config.yaml
n_kv_head: 4
norm_place: "pre"
beta1: 0.9
Each number is 128 + 24 x the weight over its row's rms, rounded and kept within 0 to 255. Layers, rows and columns count from 0. Numbers have three digits each. The size before them is the row's rms in percent of the matrix's.

# down: layer 17 MLP down (transposed), 512x128, rms 0.101, rows 90-136, columns 0-63
# up: layer 17 MLP up, 512x128, rms 0.109, rows 91-136, columns 0-63
down90 091:086168107112105142102131151123158091123130106129181127101144180136106118153144146161121147143103132132110112113118116175096132101160140111125158106173118133156120127141173153121120174131140107
up91 105:156106161153119139126167124118090142107171149133128121086122158140140128152106074120096115107132131136161118164134116160118180090140125118163152099131094110140088165146140082133113166096133145
down91 103:126106165082151140114110134107130115134092130111144119126152153109124111127125129120106124181140102126103175169125158130142141105097098126122153145125177119168134153076168113158159111093114111
up92 092:107079093107126148129097128105088164128151157114116112133121151140135105119146132115149152140144127098137145156115122108169149109124104132127104172173131114106091164141128143132122106188156114
down92 093:117149152150105165147089119124131163147077095137128103107106181116139142170124118141144167075111134132164144154138130127115107074127130167116119107183129120164178135117176147143140123125132124
up93 103:108104141140175132117160093133128126107182145110157133129117082142130133130124148086165138122159130125117096120122137144114185127130096083104145138173134169133131110119145085125101153113124137
down93 104:126085113134128107181166136151148115079148149141105141155148141125147140104144131145127150214128172120143097130139084110120113168140101116126122133142155117131138125135133110115154112126118140
up94 107:127116135168133149135131133098117132142125126098141157135082126147142140130110151139104137070154146136129117086082155081154140092110158127119142127124146142142153164126072073079138109123137096
down94 110:108139150125162118101111121122119105138095065131122091141155109124122128154138108155124159163112126166153079096141071144108151124138110112138131130145149172115123101142159148104136121136124093
up95 116:126114134117147125111148081099108158069169116112150135125169109117131121133134150110159137087137146186136147126098137147138127110111120147077135113125112133104126116104115116104148095114129097
down95 115:122137119125100081169123131153090163138117121145135103141125143138146118182154153105120128112147136104114120080109119109135147143154167113138108177101143133172153090101116136129091117142095107
up96 108:128115097129088139088148123101135189116162131138117124137137102122122152097134131164093141153153154097126134191124106132155142127144121121118108142159143106089060130088157158153118122153149125
down96 106:086129115088116092117097121142115167128136140111110132095132151140059133118120125093124106116127136149136102190115128131118097141137132159125141083100158143193141138101116110162114121141116132
up97 089:155117105107147128110130125140110171072145118133130164151115128129131156102063122098136165114144124118117127122120114089123147130089074142155137121160136163087139145122146130133121184150124148
down97 091:124136144132114200117118110142164131130100100114188138154108156147134117100125141134136149155118156116143110166122134105102074160118106164095120139094114146130130169130149124132123135158136132
up98 084:124088131153111127081140159114147126141095118084150134132155167146120129135102085151135146136181159106114086117097061128179137148117141120097153132158152136129109172130110130123107143189149169
down98 090:131122122129108144136162125169119144131122148119116105094124128118195153148161146105114140139132142144115155074118124114058088125126127114106097109145122117114129090132121162141185109083140086
up99 121:124117146149177130145113146095127114136140106120128151115117118132130090121124121108107123081152135113135117143125135123133122119126117120162109168128150140128129171110169056131131160134118166
down99 123:123123102186080106144143119150128111158131131121188122119141153138122158128113167133100133138117146093109149107089143148178112083118126110098118111126124167108122120096155084127158133154166109
up100 088:094131162090116107117076086132138139147120107109130107123135129171126118122086138125144158133154154154169088147104149080115160181120080139132121127108104099134141174125112112111142128122084143
down100 088:156156135106107122138137118131118120133083116124094128178151134170106136128143154129126103142162064149150124150140115118079112113135132123115128119149108148129110083161108158169091120101120103
up101 105:134101160136128113072131137118135123135122152136142112094140110137163088117135093143092118107177154157131099184119140102120135132149118156087214147131141161160123112129135092121146129114084157
down101 109:131119093097157145121104078109154136135176136147127119118148087168147145150113118163117155124142110093136143111150120103149131122079105121120143130126104137147145060131141114154115079125143147
up102 104:137070148132152142146120105104147125167141126154148111131084112141154131090147126103109090158152140137124141111130129146156153148100129146049155087118134124064126139126144112086130119137079125
down102 101:112111115109141132138105104136138127106156107111156098149183114122141108099131131167133113097149148098119126132060113130113095150118137144131108154106123133125174138142097135148132113136113142
up103 108:116093149136118129148158142082159140134135122117137106049109130152125094100147120132128164107142132162156137121157165132149158127121115153110137124112146060109157165118116082125132110106123104
down103 112:134137155122140156136109117163150133161139148125149119201157122131108118167072130104157102104131140088110097134119110135133122158123078101098127136106135129134135101120128114140110129102116157
up104 112:104093156139122142131126133125108135144162155119153100118127112104166116134138106112148062161141131150100125147115180160148118129114086074124116104144167151100111115092140082149112127159097091
down104 115:112111186169124147163079146134107159146105111120102129135102115114115144136126111138141140147147081126123133108101142079154174129142092107134122103139124093140148113118158157094122110129130122
up105 100:143106148119131075110148143128134149123106133130132144113126153119117155125154067122123111123127132143108104123143103095134124143103137141095132131134140129121066141123179121124128125179123177
down105 094:136136089095165116149130145134121110178142122113120117120116138143106150141160126134161092192122150126119106128127125105108143133113189133129155098100108160123116148095133126148107151130169083
up106 107:118132138111161116122133114122101194131140126071138142125114137103135093139139124060101126118131111146119125140121122111170157163130136099117120123141084151131086162140111138141122142142094100
down106 107:102154166179116105106140157145125112108132173129146123141123141098094101149133136139139114154135170149150146130116166128148164108096153113134139130171102138123158114140132133087091078117106125
up107 048:165101136123158093132113158127151183098144169090190147095106075153146138129116087115113107137135175176156110108122133100181175146107120109109151117112168115125127134083110126127099170107109131
down107 047:084122142135117118139107110124139136117160123167129165160120124135105140103095104113145119154107118106098164101186134123129117116113102123131193154121146148108140109140156119125121085129095097
up108 110:110115173132145118123121100107153139124173150174128103121136116160142094117125095120151140105118133115183135162132129151125135151078124100069110129169096116130117112121179108112089139092119136
down108 109:102129100124152154153111106114149120118097149115129109146123171157129149108114104080089160095162142144118133143117083154130104162090142112132098119108139078118140137153108179134110146119124147
up109 096:187126160173141137107162136110113123126138149146138097125153122119130092122130118140102109120122130117120130118113109090156156144120136126095136119128088144130114149093166105140096115142138154
down109 096:103147133124093096098150145115133146147113101147100120165137151144144126128172100083170126104101122124135131164077124108166139135077134154143150093132151109140130144142166127156145126098147147
up110 106:179111152115122132120102145099140132127128129120125113147070083111154108153088078141147160136151132100129137106139151140124130105098142116139122150125130106101140106140116118117083177137124160
down110 101:153109167121126097094135117099150114113113128139114122108173151141143151134116107111122137131109105122135110178121155177111168097161147130112120088110135127136189120129139190152138111125107157
up111 092:090146144139115145107102098122141117129101133130151136112097155133155156153086136111116139156114128149165137097134107122152136124137135105109106132149164133133082139133144098154128116107115148
down111 094:136125087104122143129141127096071101129125074168100130139131097105089123116138113140155124139133101116165150113142138101153123128129147123151188127123146131136164100139122146144129080149112123
up112 115:178109117120136112137120160091115133125123150139134121132116089147135120155146139144092121143161124106134145106128111059122114109129115131130111090162153145053073174118109150146137148133119117
down112 109:179136166123143119151148118137179131107093131112106112158124088122124124146135112137109125130133087119123118142129147143129139143158144179137132128165133090118165120115124095123129133104148182
up113 106:109124124149137136145110062119102102142168127115113155137092066123136141159115096095117170146144103102127156138115155082124135108135128082115119135121164146110098140109105125125105132140134122
down113 099:072185147088133145118109172143126150112130154156104129133091099144136129123074093114121149106107162107161114098099156132143110149145170154088164149156132134077133114106153150109136117145151129
up114 030:128115142119149091091135108109112133133154149049150131115118131140168120173119121098126151109138184149167143138103089133183142123119092095112168115136123138118115155083155100117107131146142126
down114 017:116126147145122128092186133132183133141123144143134119093103134118104134130154151121130137168138127170147120128175138102167141118125134132140139185129103071120135098148129113136090125120112112
up115 095:146090116113148124095147137120121131113079103120124185105119104148144095127160135071132124096183138101171115153176108130112150119147051149134126132099151148168146144094112096101090143119139107
down115 098:120179121113121078091110113179112121079131140073172123119119121125104140157094095140130146142124107136119068130121145144117137144143155158113126089131121087143111122150128188138110126142150089
up116 047:106085106138132114072135122119120126066139160121173121111120126113172150134139107151097106144142183140128088100118079109144135139143097125147135139108123115132089166118126138112097128131115113
down116 037:179170129122138123182114137093111135134091148102170125127166156118183105105148135139131137167098140162125154136114128103123147120131155117144111100100112120146124141160121131114148148115136089
up117 103:154136109128123088135130126134132180125195098131160153108161149149148129140109111096090151113119132147118111111141151126120161127154104120094183138111098109129123124136141125150113131146151140
down117 105:121127115160135116130126140130122129118142115120134156125147141088131129153112126157162120103137156112136134166113131152056085139130139054105146111072131153149133139086141121096100127125120138
up118 099:152116145136153139128098064088120154127140135133120130136079083105154136153140139146131125111149111137152100131163120120167112112099105058141135125178124129129134133127110088130135135122112108
down118 102:139129125124144131079153124132103094161140153069118101111180154145087110117100112135127101187126115131099091170132134159155151109126173154093132128124095120135089135152109155161090087094088138
up119 100:132118130080166137125149091112081146115149109159119161106109130128114072175101156158074091129139163156170131137167116150165118099117124144149119112149118116151119170093138068129134149144171167
down119 103:082116139124101126108120149143140121141128153110129089134183120133153157101129088114155123163098135134093102129092121155106149147131087135157157145095154096132134134147091106093128055174154134
up120 098:169105108167137112088119135112127172133144145093135122088140127128136124135139082132121111126139187130157144133148111121123186136128119111131137137133160128107108110120119112142138123141114101
down120 094:122106100140113189129128133117134138103174111140119137125163109132154144150136111153131124109104093139130146109129131084149108104117123153153079103093108114140145120124101126115134139090116148
up121 110:161126092140117134134076125112072115129138117088153122127122069158192142154090135109080144084134121106135127100119123107164137107143129098087112123140132133167134116142109110118103149131123151
down121 112:108131124114122110157129124127175101153156115098126122154167138121118115105110143132119133146076141113107157154146129144131133132155118113148098168101120124105095137145133154137122096157082108
up122 084:087137166071145102072098099158109113128119139120116111140093153101112137148132160111132128130131158113143111150122149137145127145090104164135153136131133151156126153084138136115123140118120140
down122 086:140128074136107175164157150118144125138128122115153141143140119131103162112111121148135091117116088167113169092113143137129139101140136086146111149122139127147099120176138127146131108088140121
up123 104:109104111121117152135081141107109192121145100087109095101149160165145146143117095140134143115156158143130146146143121119113171154091134137139174116119078147129133198141158115123123151152104147
down123 099:145131081147160100113138085141178131137122143127116171114136083080175124128118144113127140173122098109096098134131108122135123162104132132114097136180116093127149099121101132130177136112135165
up124 111:132121146130105070130146122052100131156164155101162105137137118127162126133134140093129103065134117147114111107160080102122124115097146130133091156166113133133143165099138108120106182099130132
down124 113:180179128122130134134150116159145129140132139146129128112121148101093137133095112131114135142157117121094165113120149124127100133148123147139144106129129110141076089187114163120114114123132151
up125 100:103126157074169103076116141102117143140151128130117142109082122144164142124103128119104176066142109178170114138167156130099176091173111124134119128139136155121143117117116106116145107120154131
down125 102:134112173142143119073089089143125145132121168139129134130085071122120145112128182145101123131129122108107118133105148124132125134111098102150110165115111078084159102116161160163147142184097104
up126 099:122129140106138119110147091129174145107118162126147137099100136156119143116140121146130131124108139131143123149138126107114154090117117106077163119132130154146105118134157151128081142121116114
down126 102:094107155129143142133126125142176156120096146147105140143130091110160177138152173094097137115179148141146114135097110138127135110103121139116145162118107099206133161122111094132146125111145110
up127 110:123126157119141091122114114094163129165167107106156132112138087161132130140124104142145120138154128149148117137144161128116175138130114129094159136121109108102083154138162131123096119120121126
down127 099:134139141119117156124126119079134130102153138155114155138109165135104109107130132117095110142109111135104111140097135057107139098174177136121117191134116133126130114132086151144147112074118141
up128 117:144130145119206126143130139143139132127131146116149143109097083133132072162089118127123142117168152124128064107129158142124116156107137132168137132112122132107101154115105167116090128095128122
down128 118:150140108139116111163135117138130120099101115113102159132145170134109161120205146142115086132121154097143117129174072129116118100116113114129148135130142101131127154147118128120159074109105129
up129 099:129102188119126121123094156096086107112166137079160087129131118179140124106092130111143126134131167111153137139110114119142138119100068124122134114155032135129135140131134104099146142108136116
down129 099:127138127130160139125131130171157119125096081125174140098109104104120147147139144133163119107139140107104138106105071103085135160143137164113135161150129125141107111121119141169081121148067095
up130 099:123114133110124126084153111112084110124108140092141145091099156111134124118157096115074113126139123143164121101122145122132108176143128108101142162166164168096126171100129144133106146164126138
down130 101:076105136092147120158092109100104129130134131105166135156161091170133155093170094143112155125131165138154112087137140095116164132131125171136123123113158109134079131170121128128129090112137168
up131 122:169121082115102129125137099127117147141160172135124125109140094130145096137156136150135143098138145141150124179148111144179165113107131131111101118128163141116091120125089100131137129095143122
down131 121:146135091114134139143142147124130125077089106119157095117147135111169121130136150133116129119111165143111149113155103133135162112111139099146099153122162152086165180134111134163055139106109132
up132 099:145081155124089121127114100128153118119128144117123088115148134153147131132154121107148142151126141195171082100151118147190137162102095137124101125127150120104097150108201104086115117081120139
down132 099:152179143136117127119153093166099156104121151128124132107135153129127132141111118116113145120207124097145121138151107114096131100098158092122155163113102144124155148126112115123113121110120195
up133 100:145135132134167108064168129133103104113121109084130145134126137168157159157101128118159144134156152170111118121133093115134157129137140081115154108140088133154080170121149118122137137132113114
down133 096:132123134186121114133131125140087134127115161148115120136167136144153126133124110118120100158142147114147156090109125091124141124178143130169118109156122169123113080186105123124188127096128106
up134 053:178109130109146123148118142119131166119128133111165144105108097145178167124142095136115107158178144113145154113101080125108125143107145086092179103138173145096118137144136148096133078114093101
down134 047:094112159092091136107107099137123101182146133123141100168164155143113084137112129110153144114098125120104143165048121160151116143147141140125102130085138157128177129121159125145146117130126113
up135 106:133126109178120088109117098122091156149123119090175134135099150149120121088124132185133088077113129141123148148117123146181149138110092156131108104135126095125101142105150142069074126113137138
down135 109:160099135100138175131127141118127135151071151145125159101130112116164154129127119153103145140128129139114150093119077124122151128103149146117112084130092097120136094151106151123115125105126181
up136 115:088129142136128068140134100141118127135166118105144117131132138150134173127120141120129164122132144124114124132096100085131133146130156045121146136126124091139096126147181166078106110164116085
down136 108:127091153131110171138137109165146147138124078158104105154157168109149135113106129094144146110123180118107132173153142147133152109107170158135114108101125112126096103117158110104151106116121118